From a checkpoint of a small transformer trained on Wikipedia.
Size: 8 heads of 32, MLP 1024 SiLU, vocabulary 8192.
Architecture: LayerNorm before each block, biases, tied embeddings, normalized queries and keys.
Training: a variant of Adam for these matrices, 424M tokens, 6464 steps.
Each number is 128 + 32 x the weight over its row's rms, rounded and kept within 0 to 255. Layers, rows and columns count from 0. Numbers have three digits each. The size before them is the row's rms in percent of the matrix's.

# layer 6 attention value, 256x256, rms 0.0642, rows 0-213, columns 192-255
134:144101113183125130089104141131155110139112094120094089139164094118111096127159147142117099138098187144137142107120126157148187092104111135077092104098164123109106167198146110099135099177095155
134:101119171137132144150136141130146116125142151166160217071121090126191101111109160144136131068083072143135136154119115141058064129148170144156109152102088101116095122094137108123111096152177118
133:139135167203069113157152097116109161143134118149069130131193161120135109122032178148113094146060097129161171119173138141149181088141111084119109129071096162115075201097194189100167146140132134
139:124150133099151140148108070177125180056110091158139117178121145114109177115128163200124104104110142046072076194138088134114131121156129127155149094176109174173064090174120146108133151169113084
128:095101188098129156093162152057140093100143115122132052155141137098107190120206132107135065117124126093158102146095094131085159185170109104103166199134151145128075169178115127161150150101127161
137:127163128067142142181138143161158164134130116146163091172156180086197178106135170113130118136113152108109106216133092174132111138180170066085094147120131078143172114122154195097130164181128132
129:108106165121173161114072166125121091110152134121185123061155164130120141050125099155140137096101183182168158126090099202176097146125184117078089163150140139120108115099148134142157231150121141
115:122121160097155151097120130074095071124141117162189172102122105100150135075133177109140139095148154152086139143097132206133099148141132150096091142117144127143174165058170089164087188189166188
131:122105127089155144094113103107128095174104110149101107125129100101098130048118124129117108081088128100165158173100147162088118106160133132155160085145086121150079166104200141134155158107134156
122:136128134169162075174171145162119076145119148085102111084176169159129097072092122112132073116034081145124188079140135127109090114167184163177119171111114113141196112165166168141104142202073117
132:118117114162133105095074093101113110078102151135137160143106133132151111123166095150139107129125092061117114120098141155095136130127085100130140121179158135136142172098087110140087200095123108
133:098149159165121124123136078159146157172148142136112117138114117116136151076113176087135108115141137156132105120123171095169137122180111029116099142103149139092100090108170120149189177144162151
130:123137147181113149120190169166108113078120139121094120060067096154122164183098134092145078106160178176121090112122144144133195110141169182102149125186090155122097177168123174088138142099102152
137:128076133112064121111104113111134117101136155206128081106116119167177129123104098140110142040127110132135123111134118070179114147151129107109143108116161183130129158187125111134153136107135130
134:124143069117169116088137159167153177209129147151063165120103155166130111161111094133143173137148144172180155154107125176131161089109138144121105113082158136123174062057103162143177143173133156
125:125106172129105070143121097135144146155105108134106095180132149145170149176125125140122119126158115164079109107120108114134126117185114151094112127077203116115136166115134163163088117166142139
129:126100089134147137141098186140110112107110155158127112148120135157180172090086191085133180160164116139103110072093162151176125140073125155161130153098092167123165148108104062102167202087128127
133:137175105136156121093158104121136153114113111115062125144134167116095176121134087055145145112124126126145133075152127140150136133165137136110124121110095176096110085101159108079110141139150117
133:126125124144125140109150126184154170189112159084132180072154134142171055124135128142113093156163128148126154110150126116152092092141135116146099119142083148140182108177116206131117092195084150
128:113076186165125099150046055184134129167134102181108061142134174148180136106170116149136115082116144114128172113123095141192115099131146150164089080098144133130120117170154143092156173040110159
120:131135122165117154131202187131117156131123114140046141159117092140161169207157150116125094102124132113128087122105120141134171112124114155141110134167098086134068179139139145169123121148127152
139:115156121081116137123115140126102119083120138123104130103149106113069195092164176156123064117101071144180186114140114161123109162179201199129142095137118179128126135126118140077155144144124117
121:132110054146106111119094201175159130134096126139107166112151080145116195169099163154123140164164082092150135052157111105116131140111108124099106123133141117157120065216134093130204134087146119
139:138141080090177108137114135200162104147138132130136094172113095106072145127042217140120145179107133162149123074124156110076107081171150142150126125122127142129167190132226103118114199168120103
122:139103092080114089125122121142119123134111095101171134112100088173110140100154080088145179126124152193124178111067155120089142110147134146149155097115100146115157132150149155123139123161097165
122:116161133166141148167049152134155075110143133126134108120132084102124107079102176130145134095120152105068172105090112093130108136109190131156147080185139132088107032156105092072071141074171081
137:136159146201095087085135109097156088125112136085183116105098070117166158089173131143134119178129132167163175124105151098063104133123123129089090113103092134150068121208107066142142108105156106
130:146124211133124123138167173115146167191140087122157167089142156146151159109180072154120081084150098139060093093181088126131155113164123152169087176117150125160128217141161174168095096130144110
132:124115086072141114103124143095128097173109089095119110161150107133068200127146132167129150132111118164138148099140076174057139154106088126128100137077107143147121166183139114177129067169095119
136:139130068163119146134153162120123127143122128108084155148137119102110173186056127143116182140093067076091111085122123078188172150096168105086149124173097122096151105144173091151083124107174130
136:144120150165159137185171117160139150128158120094167080146071193098112068116114100117121147113116134164114147143122136093120121086145159113079124148133064095148090184097186154121106171075173163
128:138123114137145107093143104125112138132121123112089082167171063130083135113179102145116133140124120094084137077106091070112089111165150187120114124167130156067035130085118156133055168050165081
119:132097121126129162111091126116142091128131104132099146144109105126146094136083157108138178107107166119080136098094133155190127145084147073090166116169095131115082128101172169133131148097173130
114:111145190085114120121132125177120157105117128159150148095111104099120192106166100109117084077161111140087090209172127182092108123146116159124059112125127126131122136092124114111097120117150113
110:126133092082144143167146109125123140107120103141081144122090168139102126158088093112118107130184077095092118052141158116172147134105101120149165097185105133120184102122192143099093107073128163
107:114132155114107101115029123095129115131109106095126209074083069185109176149144129138141113150114113098159165142172125121108167126109137237161148170140124133079151170133140085105077076139128143
107:109081135188149139119182130137131109189136113106154119198179097147172123079150150152122128157085131152128118140161115060099093141137110154179058105141144155144040191097119147167108094144140100
115:141172114072124113124091138097102160086133136126121172165166102113151164187155182114136109142154155084151101178172156088084144094151129174143131149122107130053126194130171106094129063152123160
106:135085127119116134181038172104148135084098116149092120168111112162116166114076138150115148170109082174145156150159148163127159100123142172106138049082125171127144118145195202102131116152119120
113:140093085092102149107225087113119151177160111130166148127112200103117139093127126149151135109132084096123115123171138145132135115166128113180169091122088122152122147080086226128090111083149105
116:138097107086205150140112122136131133092127137128194165130109191141088153106121149166130140152129176169087158167138072142139148141102126140197143151131087159155161086120098068119195138116147104
101:130089134058111146110014122155121110144120149117089115079091105111123113111142167192121156123107129063105121108115096137129116092121168113083121140139090117096143123140159100123140187163133150
112:103143108063180115110127162155123128159108123052122180074172114130138063135139117141133106171115180138099178089094105176134102074091149184115124140146162146077165072138122090124114129177062139
113:120176138195136105106152098118155112136156141121067095106131090108089092128120117150117133127098161127094121142135130132091079085161103114185190096143128126128102122165134079147156195179113081
114:128116176083128150143137110161127132141109135197126087046125120151103140123136110109118149103161168130127080149088125120079151120167193129117080163145127087110095170068165147184121163087137145
108:132121114159081104128124039145165153121141178134086149115074130115179123177157095118131160109137096142135071123067157082182122136160074023084191104113134076143126113124133171161116158104116148
110:112088145197113134130081121103157110122113185167177201115112132129121142105113136090117122142111093141164130154126178074111097167118151093143202142158125103198201097110127153088097148084099155
107:138162177079112115098122145129112106129129109210118103103138097139093116131113146119128112097150084064124135131138140132136060103115150217087039130104107124135130154104126195145117128144123125
119:129198111089159103161128086149130090149138153109061128111133102103213127130068157121129107121071145204142145131116135081119131149143155139164069133166138135140141166137129088105136148119116132
111:133128116121191071144015098093111117126135100142106108158146054131135186073131151123140084169120108138205170181135153132110183158130128151122134134126143139132155120107093054145133084103203110
111:129136163143148150129157097146114171153154102162096053144118208139144179104167116137128161090185196175143126140150108194119128121175120181145109093100134156152046096114092115174169150123180097
120:137108094107083146118110143088110162156134161087083128176113096143103153181130160142145167156110092135160156110135127125103186099134104167143140132117134119105156137118157131114128155141146139
108:120130157158077096139138017126145108118119160060133180212126113112093119101100135107128139079092142128108149120162167093084142114113121130133086126185145110123159164137124051139117112140122098
112:126135079149094135109163059145134078157137142100120202150110091104076141154147176140114146115125127113154127122199166101127137150097126115142144116188131140090106171125126103127153198073051097
110:137153100072122088191068117172111097130151086144116092182114150134109156081135129140139110135077140144147166158163085166081145171122135162097071137100121151158131153114097083109169134162124149
113:122180217122127120166025097091130068056125146142128048174118151109148151135134183101139135163147118124139160217168149114091115167120160092097111172111141121097161117138112097083087152088200137
107:126101142154097127088156119155106154074088123114096124148101098147122139143158124104110091106118139114130108097121132113132100108144153126142112116159128153120131148113094141153090212132137076
116:113121105076092164157152101141136203092137142184184132113056181116177156122205184100117129109173161160146077163141108131115173105104137061130141138106123090127174160061111138151113153155141105
118:134096135157116143167133123115125085149112147155186122184113113159083112110157182101120120140123145079151155144207095128155080080115156092166079142110149099152106101094135188117105147177137116
107:123127127202165133117112165129144145124126134072129148145167113115097112099105146185127135150100143136104130172143139134090077082139181154180133148124128125096163115128148090126067149147133118
102:120120144146113121103086142158123158056094152102080165065122137175126118194125099111136169129156155132075078072093151178191114121148140163094116076080170144108110122111165177113098123127129147
113:124148125153190092089179102104109105081126151089117189084059076139097075141114143118145142116132142096118135113140166180110096129109138082155140154130089143139092101183105075130078133161132152
099:114078119135157102155106084117119092098151119167099100199115146080142147119141175153128118184110126119120135157166116101175147138159160149104113151092120163142025103151139174107137144120137133
113:117108152128051159142206172123147130123134175168125112112134120121127068118083128152121118159140078167175143098121125123138189136087097112133106079161112157167130092126093201130126164190167124
109:106131075129102117113124181058134138173133096121144140084151084134077113092126090103137187108142104140107183093066127197100106105077123092139084124074136127134170175138150120113123171129161130
107:124132159136237110111122060078140185111113132113141138098147198157161090093115107150125102165102081170093156157124126159149149109123116126132140122157100159116133034172086148130105150086124100
104:121129087124066130154189223170155121185107147175095138114171072154110124147140160178127116105114150135197094115168119093146110103141124172108103128078102086151109205148157144091105131130113121
095:146164109086141084133178144142134139187152127146120086115182126130140157067154195138111132092138124134185137125139136119144129102121114074090135120121157128153169100140130072158206163152149131
104:107191112152057123065181072086165087108145106160090079119127095116109143105160123091119131174106131163167137180132128156102105172137139120111114121112159119115102118185077076135111105104133089
110:131160067107081103099072140090138159133123119110127137141146043132089127100104114079137097135104139156115143126073145169142158109144120112094139089094204132106176073162154091140082106120185115
106:120139095154190147146102133147142153144111125139203136153132172142147137132168150131133145082106082128090142141159131158169085151114118071117108106096197102116232154103143101107075119125120158
094:113079104081091124095150174154151136161107101137100114163158106143144204152126157065118110093100162168125113111072109131171115172169119060094060062066210110139163118128178085117172149182074130
099:145145122212114093177086181129125107131149132140166111155182153153118081081149128102116152094131156144122128142138123124168105118135086098118165075044161131147215109123139119073070095168146130
086:161093094134191118103135079095108124119092194126135195067103119180096117168121115184122112127133116081094089118124133111105122126105151189141152116201099178152157173078137147130105136107112129
106:140120084189200149127120158105145134128119131066189125144173086129085103127122107153112137157043088095134117156149126135112090094139195158130108112134132146099107130151146107103029141108149096
096:112128144113177109158184036149139133175112104106193115177135164137114173148112088133141163159128107158105142174172141112103154091144139137145151164135125150127199198107161124124155121142103105
099:121107179135186072144146139128125159134127133134180094086105106138135157128138119198128117118148095159122095186107128085104141116110101137111121102165139124134179192124100122157080121081158122
093:111100107093163156121108105115166074065099155145158157106104156148143123187112070079126150176082102144156131181186148138185154114137183061115084112156081160058148111150179082107100123154078075
101:120153165116118124129204137138110123153148114196088088110101154116111086142133151124125120109129143150133110082123106135127129129121105124150086114068165117136060148119109114143190160185096152
103:144102065159164124119091157165103039097137133091115121149126114135111131077122156123137091170119201086140104140100103168110090084099135112100167127090156102149080103124178068135128130164105147
110:111098073129161177059159128101134124152140147079122142121202081119045152162106141146146132200133168109182135083098130113073129116092171179122087179164146112079075135188152148100114148147091110
096:113060093126104133139167190112144160172139159145062159104126090144137147105174180158114082057117116153146107105154119137164120115138083059126139067076133125178160138137144103100125126209121091
103:104099124209089098138096064099169152133128148137150123150106126108159183135101134144137133136072110156112114159104144142106126143152170044153092105124128154147091151145141112135084136169175117
098:114086123156195158175079094082117120140098140108116107110085107126157151137112159130123171128109120167129100120139115119180166098127127121131165104157146112164162089127173135162138134166081117
109:117127166124150150145161133090108151142134086155113117130091145093111099076156174089131123087172183147112134200113109164138151085134107108149146149074180091177079135074127171116162151147148131
108:130168186114117118114161107162119097179128097125197086111131123124127161120156139086129151135161118185146117120139119128054178147175091139151091166162127144140177198100112126109177114119194148
099:146135185083187121146100110106140088118150154078179136136085101146147126132087109195128128159083119107099105117150128082109121108129144182130155182198096093108041177112151155185148127049155131
094:129082173170103153111099171149100074161128146159134139118086116146102106116162121095104134072114073103147118104167156113120043124085132170171164093081117128162084161115111107140085104156131102
111:109157117156106172137109075112105182118148094135137075185095153132053094137129156164145152141121092129105151150125091107111114158093208122151144129164145160116061152125074169154130162088125145
100:145136180142083139119150130103148124105118108163131223104113140141151121154138163080139119087164118091166111185149131116116172129124098185132182124181094132091053176084118206086070079075162132
110:155129067168170128156223099125110180148124118093108167164130119142162169128190146202137092159140125046128159158145144172131171063151124067140167148144108127100085097105097115124090118086158061
113:150156165171160124146145135121124178140104112115116115154139175173155105179170072175103136084161078064108121131150136129143150110129102140114109117191124138134132125110090175090066104075079082
096:140172100157165119094192101113112088130113163096205160157130127144088125161113117126122124153102081112152123160167157114122161115123209107161152120163105160088139170123153114128124135137112111
107:147200050114118133125160191138136145082125147104202173100144082107091108155107148119141131166088150066117113134147127130006091124163171137180135160104181116102192136147113158156107159133101126
104:127088056121136156074189117167118117158122128156079135112097129114085157159188142112138129069135127054105087065101127147145151161092148091121173154160133095128105102096090139147156127147121142
109:122145111149109145162181178098155139149147124141201144060131174148189062150140163123141121175142139217143135175163158120138140091084158076144077109115087088129123118132118131112101124163130119
108:152126174131151116185120070144120105156109142124188115135151158135146068166120137168110096148174172132122155152174130120102070129130135127120103135136126146160177171156110093133109140153085122
088:107135119114134176155044130108097129105116112157111057190201117119093166068092161180106101096140163100105111122094129115096102102146091114118117129126134169142120110154135068064103155125113151
098:117157077148142111141091091145153104058098187144191132174135108163101150150101131162135124169141101143115108158095133121099152166101176136158163180181108140115148152174102079159122129067124119
096:114134097146098107082214191116150188144109123153113111073090149114106134162158145077122091147086124125050114164116104132130127133125159116136119100101087088112131094133111176132134117117090127
106:116136141089139126170149078140119107126118151185161151153082161152118112074136111116105133154110132199166115143152100169099101138089155176142159122149129120141164143103105136145210172117121167
100:136164132137091119099102177046141118160160089108137123169150114085146113203134132119118109152106181107098144108128125109100113111159159171098119131112143095079081193147145134122077116166178127
087:125121138146130104187050036139103134079115150132175137147082144118106132110081102179120148193152130172094126118106141116066128122151158121146141133133095135133188140152140098117135120125149118
098:137116127179144142165155180116133121137129160108141108121147159128157065190113105065116112183103105097052137162107128103144162139105179094117106127107096108085161120162115171107082121126144126
116:116050159052131134121138125177115101160106119155126109088114117140159144152201155095119143100158099145121102101113112122175162100114103106101091123124152087149148110174112122124244138125084160
093:129163103088161148130105083149123122109125126163185125169153154133096182106087129160135130169137112170152112125109127197080107127146121090125071110152112155141133154147145138130161138113126130
090:137088178143170126199080069161133097073112161155180120126142130118123112085058085192106105149167094120117104174089137162138157157110096114106137099150091133169168121158124135106094129081134142
094:107156135134105157087087173156140145150118079158062110114178143104129142133123165098132149091105158129142122090150132125198148123152137070133132088081140109125064067116159073131122143199125144
103:129114198107108159171120108220110150131098128150114124143094116128218120180116138206126138038164103099154113139163143118158112162082099109136130097139117141187196145080090165158132096139150087
103:127173085181122145064206165112145145152110145133068161062112161121145059153160129062138163164117129115174117153161160106150168116139132104114113129109134074127091103137104193129131080166119148
093:098151137108090130151053169141142174100126147139117156156184160115133128111074156142137139135136121132089137125129168179149183142090161081137094137096170164103180138100156128096104140108132072
106:121138129197151136087141130089112119070110144071136152094094193100164116170104154113123111219073154110122142138061138094104101156115157162125118158162081134111038088167100126135092085097141144
102:117105050147137148114146182134135161131089146125112198090145171158177100156142122160131092154130208133112147127142119112139136131035155110148138138154146090139106136120101190105083063168123078
100:148067092150131117136108092157143088124109130132129163113129130166161158167164104113109153115175113131176112135130148068136107144139133197140173117142148081156105100149101145154176087136152120
113:146079121134107167134170140098118127115164117082157153143119140103135145157145150172135152051124135053195111155161110091132122094153109134150213161156096135123073085086113164153111163082127099
090:099123132099130134149101041193139150149141166162161152194114173101140169101110099181135094150094045169119110123114151168129179174104150145115065114176149186166155134176063126127157164077124111
105:102070160056149151152058101139107151122127143137167148136123094125104183090125077199120131070142091117124124112075108151103091113174122146141134161172152169116112141128113136151178191105166122
112:129151120112070112145098062219159108185139148148126085175123125139111174140128120157134176107141104155122122153192165136162149146144068063122140078067186127146160118136095105175181125169111123
103:136166078186123123098158166069125140097129132105053159127127158106079070062121120096114138144118144147113155088103090101135086121124156129130137131111109104135062152115142132101149107202086145
100:145110112109111141164021109179125168149123139117100115181146159077088184102085163168106095062124156129125135133149120133151075125172109070082160114086184116145104120140182097134163167136120130
086:134135124097175142183074113139115103066131155120228160112142112114134151148105092196130131159160070122115134135064112145120078125103168105162141150156095168126156132153142116167124218087090163
097:134141136148163157157120114119148138110116143141146079146102198137108142157106104103121135175138107174145088148126138083090161155104157187165114156143162139140080099169114129136166108101123113
096:125147169149182144201055069155136128078113138169150147157130158149100137064066127185131109156107138134184146099114128153101141111077095078139096130138164177166109131124100118150136158145155116
091:116115147093192134153134082135125109116142163101171081118104149160174178184151059104127150105144048104163157183125119166112133141135131143158139157156130157134162082114089171136175158048120105
098:105135145138172121130128159109146088151128094140103102165164130132070118063089146143116103139102135166181103137188108199128120123121143198147123075078154130120125161115166098124113168138125101
095:111102145120064146131156187104098094206156084156049105117122131100112076105158124084123124069112199131137175095175070157141101132136168144127131128058100099113074165106154120084127167167148172
090:146154188114164139159208100131109110078100165120151139121087121167156163156106089127123112119118044126127140195120121157093110170175148173177114165152075158130157145106112145104058133077141131
108:151145139116151117093117184113125130104106111129134123095189065179085155149158085109138173132145141097173088131147152128139142119182138198108172133162145100070183147121143118142099070095158084
104:162133152174129115127191106116131159096149132126157139157152083096130104069117106116126126112191109152163108200158112133126141105133152180148193110208137137127032084070119125092138157164108138
095:105198153058154105154167106202114065182140156141152066082109123135094119196152132087128100114169140120182184103100103184097155098101107137123137055118093150138086095150122114102131146127135148
098:120169176095154129110156125127141087183113158160175060064116064116041137209133100087132135095113138105139163194080095119145109187148123138121188143105141095104165022146138146125164183065122157
103:133116180159147161149162155086149150111114119066200098085108119093095118149158144105146136097110111151131098088152108112108137112127125135112100226180083105150129134147094117215139154213120089
101:131135142176116135126215171159150126153166121057128122123107130138138156153062166143145152121133161159120062146162104153157150111110141161161144124086095142116145147183172121110123121101140152
098:157169159093086136125130095102147109062147102121148153166105201159132152105111098040139132122089137130101134093136107136172194086115133205156130148123120162142100131130101125183173092155152149
094:148110123149130088131121158096119127116123094145060160145170142158162132086122123123125131075118145091126171138115184072104101164124125114109107150155159120181202160177102150165153158173102089
088:111138170085136125146090098115152065085145127108134094141078192104161114103112174113136093075115149191101137174151152182203108121145105145146135168179107122119142077105126040119147129105127142
098:143068141112166090119104151166148163071149132105113143091117125185121162165157050196140178104102136168139094104132133079122166149112141174076112156097159100131140133057139066185143134101197124
099:128197099167140133169155081147151128102161134128121147128123084079157114184108192037150151154177127088156138147147122122075175168149133114139153123081135064133189063153138134111149089127184105
100:129110048098105168150155110119113128117111107104112114142138107148081085166054120137127095157154097106136146148156155118111119129133140165084094126136102148131091186182198116128142059170125158
096:118142158118122144151110159076122104159126144123109075112124106088048153127129101132129100083087198163075115150127125171089118165119160127090086158137103120129094076144104042120104105058120143
097:152083107146095142119152147103139171064147123137094169091068169121152151080123115103120174114124117152174088112114077137108071188158155214137096114164136134113145151066116095096118088183116116
092:121153098069126101113128174184136133137169078128132160175152113139134129174088089148127125157099107081100128138178112075110181166126132142120151154162131128083163125163126166109143125041125115
104:122166105063176164137156076120128157172116138112129142170132097102101145133148153131108137129136165140136141101154119144157161076142143081169097122175089154156131096202147181107141126203116111
091:147061164137121089152123057175152101151115128131091149132141154099151144199187093184110109118100112118197124155198129120158168095147078116097173066135143146086120092153131098053138133119118095
109:118093099165119135130107149205118092095134135152162142163157142168120084186108129127130147158123128146092149091147151088124158054050129131177105103185114155168125072099155077099131169147102140
103:116140063084000149134098099101109103122108156104055101171122049101171189162105128097121135157150109106142134117132120133115089112132175128099113109109136098108150137144122140110147120194091132
095:143181144079121136142055101104140086139116124176120179173176097140140103188096117148106118112113144062098121131161110093097093172160094115139151149092112145133178112146118109105116088124142151
102:098130191122099127135050127139108134124128128186128177104147131121148137111079136185147114143157111194155125164150135133144094116123172145137136097108116083116121190118148120112098138124137174
091:135167160077146147135138123171129118162095126132121167138129128145098081154086156168114140101116143131120096158155141112126135076104165094118182101159115138090069119103155146166150201153152117
101:136123108127166094122174106101140138100159151131151171101107157164081051126097190100154076132196132119098066127184126160118110169108119145134130132108138123121136094178133123121130135182119067
100:104156156087145101108146126194106103071127149216152158115101168088143149109170121191123122092079121172093088168109122101092100164101124108152110047133176173115132166142149129118096182165110107
088:121144186148063112096162153097158184084114131133096157092130147135149111118082140090134149150176104174108120138095152145143147174141145092146215099098147138091097087115097199142193134112150140
089:142137121100078130093115172098140183141149151089190149125130077158114104064103086175146130099141133132083146147138163068124102094169188136142169124146138178078077160127145107068090068139145125
096:145121123093049156100135119111121150186137137122108111186126139095147177078141176100116215102170131151082151144132138171100106151110094112152111138161137134152111126092128149086084091102065125
102:147128109119089128126154171055119066160135124064162125119149112113186183139203133147105099137101172103156134180114115154130134138116104104071119174192157117156186040115075108134113155101135165
101:119153087131180115169150101124109112157156124119099161099178105144135132070115147120132161163145157127098130069092129143094178180090156141183124164105106161109127099097134146060157113107130135
091:126167124081154103130123131095154067109111129147121135124110126113176105116100143099136163130109171071126079085177139069075162164086181143136126114105141157140196171189166158134159178162102088
100:135192147151115121160151082019118110133156146142048125119136144106129140124146156078109128145121089095119144068133176127144167167095098122121134138178089132111146124146080138110153066138154157
093:111108099146129138113087093139119088154130114109040124147136069104096112110148163116133117105138132093172131114110127106125150133085100173128173158146169148102119082146131208073111101161079143
096:118147122193146106094103147132140122147097141136136147081090083143105141161120188096141135140160125077132137165129141134074155160099150116145122132137159176126159147072102125128120095157106065
091:104129180146104121108110116138145147113106162090060111146104113146062118174144111076126165139101142115112071058174127115117110103104120076159084122140195090134108134167132083127153107146119079
089:142181095081120104097062108156144169076140148130097103095145062106023183064081110121145134158128125163151110172116137120109135133082088061120073144155119123126148157149107098107157114116137144
082:157165069199165090089183124159148167109140138067096131125080089131171083109107147097129111166119149191105135117107154098146089107067081126101072113128122138099131115129115105104087079097115136
076:123160071140140144134078142186142112159085149108153182084184091142154101105166080160120156166150126139136166116142172133183058134160134162138106145130115109197136064087117152136141138108109138
079:105107135106126131096146144155113133121096098105094089122174126145121127167154159129123147150180113140149124132162151125158125123125137096138145081130153149135152139119117208137134089176105048
098:127077137143097159135111125112117094099138105162137151095104171107152093118145168134120138115121157118139144119083143183119131151106142165136167124101080117082085122136167158151148134153067123
077:137118158129097104153058194117142073071168170101140112084150126119129064125109124127138148127124139115102156156155128085162150157125145146155170157132158151160137116220096126082101087125122106
073:134149082098116123116095171139126103149148160129106116146125138154075177159176179112144175171161080097069107161110127202153070127134105108162123144101167149091148086098132079145182097083072123
081:099171147089098091154102117106142102134134132115197167136145066115239100101075153170136162135137161083132168192075120126134064119098168085112155086132074124119156124111132149097121147088083213
083:154191087117091143125156150101138130095127138091110119158077127123087099154123159130120121154157113168088163122110109212195121087112065151142149124092151166086125061137146146114149145131133139
079:156117135123102112136114167129111116073164119085143105146166138094193082145092183180117122108137136100128139194088181152099109076163132108153202113134075112123132119098120198121108170148111094
084:133146085146105083142108073148141096086120143071190114145150159152235120126113145165126093104115164119085111198151154108095133129120124155132133164067102102173139089073147163121089131198153154
080:157150103150138103167125088099104139137100150103136159111121089127216132149101126176100060092095167141147137092148089053130154146086180114111139109130127155139095128145142197115126102108180148
082:130099163083137158153133076147134114105156112116141107158121149116168082135110066143139080123161145068137148169143125110163076093119095193092164095134096149177138150127179172148114151098188149
080:137096140133144162128081153131140142175097125179135082062086146153076159116085140105113158147115099205084130127128113145105173159120127178082124148161165137116197167175160141151153147115095134
081:114092086076183180124099132119091157111153096131181165135181157103081130122166217124140100125145116087166135155168132125095120122184139120174171163172156115095057162130114100155175144171087110
080:156178124094099094123120086131135098099124138183087139158141128149076144133132126087139164146145132172095135065084132113084147168058123144145090176120158137147138144115096070121173093151152124
086:113136125161172118111130210163124106139124160091160102099157054117101133108131128117139178130073103162111155089112135141059113170105164077143031188119191112107105194224102109164138125090087133
081:094156131146143124102192183157143177131164114133146167141153182135144114165145167177147144115106180139109107170140099121103144118087130082113068179087085103121130153089106138102142137157148155
082:147133143135127112131088188164121127084144152137151068140069117139152106096106172139132137104079204141092086154106157172160125108129141130155103053098152093095134135091114110103146142091090167
085:111106128149118157122171151133137142086140145123108054082118128116029179162205137053148101124087160102156135120123094112143111139138159091166125175170197115159112128157144083138116148083121071
082:139162101108182144124109134099121172131112107147134123104175081132161181120188124090123138115141131090105110104126146128132129161120169133100117179117120151146111124069112081174118161155136080
079:120077141176129152118209096139127166109120104080133121123157166155108173119178099092115147082124124126098079108146132157055179148072140164131134159163173098160073211154136102107108093128086068
078:099117138152152155162078157161115109168127143152124174151170155134212118148165179144150139140083099131161177200122160097141085102143164112067089071116043083106175120116143177109116139159146187
080:160124154092116107114115103132153111124145107112136145151146041136119202111106170131154138087118122143052088159111100100130159175124124092182153059130187100099167131136086101129152111081112115
075:146152116140140150136081120087155127107108171145130108105096088169111170126069123109119177098159082118137098125131148146125110141155070128095093106103112139122155111218185093104177072138076145
094:098147065136089133158119122130105114187106062107206157181178179103130089163166120169119129158114149128175190110128110087146126120155179181173152122116114154148142150136142181125101167157126146
077:126121106107133101120117152145114124106125152087178152123154079091095184121132133142117134099096147129123140121151135100109104082230136084137106133124220102122186093093130109130121145177150145
077:158157157170148105110166125155161134147134162155069109122082119118140145166104099093145143169189145094078079111114134155082159133105068085144131086153178119126119091173157143127120070175088093
094:136126148116142122100119141152138170165096111169055093087104104156094147096156111114142163089138160122074135076148106108140136121094132165105105158134175103174070135152099056095137114097113112
083:149153099098131161077144128136144161112160148137124077160107154156093148098115101070139138202139127172087160042154111137191107133109125120130043146121187124177121203150126062127161141147156146
077:155111099159151087084164114138115175100115101172066128141107170124131136119155165098135142149130143112100119177072148184110140105172144149134107106139167163097075068129125052142157173172075112
070:149104164146079105158100095159128094082158136139082085133134161110170112089109177132149091135080079182087161160142162172113108143114123159139107117153083176158077140140131098149106131149129087
073:139141119149116125147173057090115037105089122145210113130144111134162106165140155151135122160117154156147126128095097113080135096087144120122141078113137075112078103154133121127146078093142193
086:155096124066132103123085062140157079152108168208159118097160134151141123042140145143107073083113110155129134170133155108089099095120059156146135125121159153123182115131149111108125110104137114
078:163170124092096137101109145107100076173088114154108197128098136096158181131132120139108119143139141178096095170110106161078074180107124137146056141094166171149074127163140138142059123170131161
074:128079137155130104147094147171081114171149117074156157176167131142153085146148132137152118083143170157117119061160145132117041136128167162124149130169139126106151185060145108127108200131108133
073:128106071120142155121101213149120154185133124121127139134078082114099093131130143110140109103119116131100193095109057092121160113146138131111099106149149129149131126148105131134169117088152117
074:120169184067208109088167039123136087098146124113126150130170196151166111080093089079130149147147104110087102104065159055084100154151108110082164195125144086115082100050165066103163124133153139
076:157115104123128142092144159081110122150129104053105103089089119111159185181163105103122167067159151101068112066091126075161133162160125093105120214171140091184158151158119109121095080124173149
079:122129166158108151135094133118155108113115140103153139148157123108087149089080137175141105073126194122145144192152130101082114100105111103092125122111150153089144074135157071102052153056126088
078:150069100172106093143125115167129120099152152062078124171176129108134131096182112195114093082060180090174120071185127133097106078134095080088142189108145120140143142133146079133152190079087106
071:117130160113074143128174171119120118139092093084117063125116128131104160172179153144118125142163085119120101114140093147085154174151118161150127153115192089127120165147067121114149125156160130
078:109117079128112121189102141117148134104110110141116135170095141129114189085110113163123124089072160100136081231128120152072101134155125145163105105094181068103089127155169164146091174129088134
067:143130174116107128131051135122119088135114137093145115101133111103109106078141148142140108131132142137110170114124106078162127207064108172148197088155130138121187181154168121136090157093104124
077:121124136120112146169161081123113134117105112175188185112146137153089127097108117144104129093157121097126121161088119133151117108095160197172070133107158156123087094043141110059132115178088126
072:107062153094094142121053091133147180168154131199112131170156072103111102102080151149121107088130132098127137123177097143136162120112091054085141155142102149155082157119106137115129090113142088
068:146139131120094093129063147093112141124143104078161131138154118137076158184122126172134135131053148142102126079149152147134141122122130109095140086103152138111054101134102077111090129161140125
075:139132084120062134103114156124129164137114120128141125165135106105151140082089164150119140073163120100158101091116118102119120110124144075107199132117092100147175123090143123154105180104196111
079:106160142064161101151168194125110200130109112102122160118124169113041218177118080173116103116217125115099114113144121177120080106107106161123122070131137110147156160125149059104083094104100150
073:106165122121156121158124088179146144151164132078135124114119157128123054133091146100145136141152154095117142111154100090193159130124109177164112130162112141075063126128112150086141115089178084
073:157163190152117141133154148103126073127145109161125138145118151109120091165146118045106173156093195127077098197100135098136164140060091125091102164157152103130083105144135123139112122079097099
078:145129116158143119139085112093111072073099178131116124157122083130119094181124140190106071114115119158116153128178114129080129109102097083107141203138129156122113121168143137116123145107130163
073:121144137159091118150196031094107138106096139096125127132097130163159081086140115126134098146169110105173169189160087163189116122085069106109102168104098155105142154091067189092111109101112128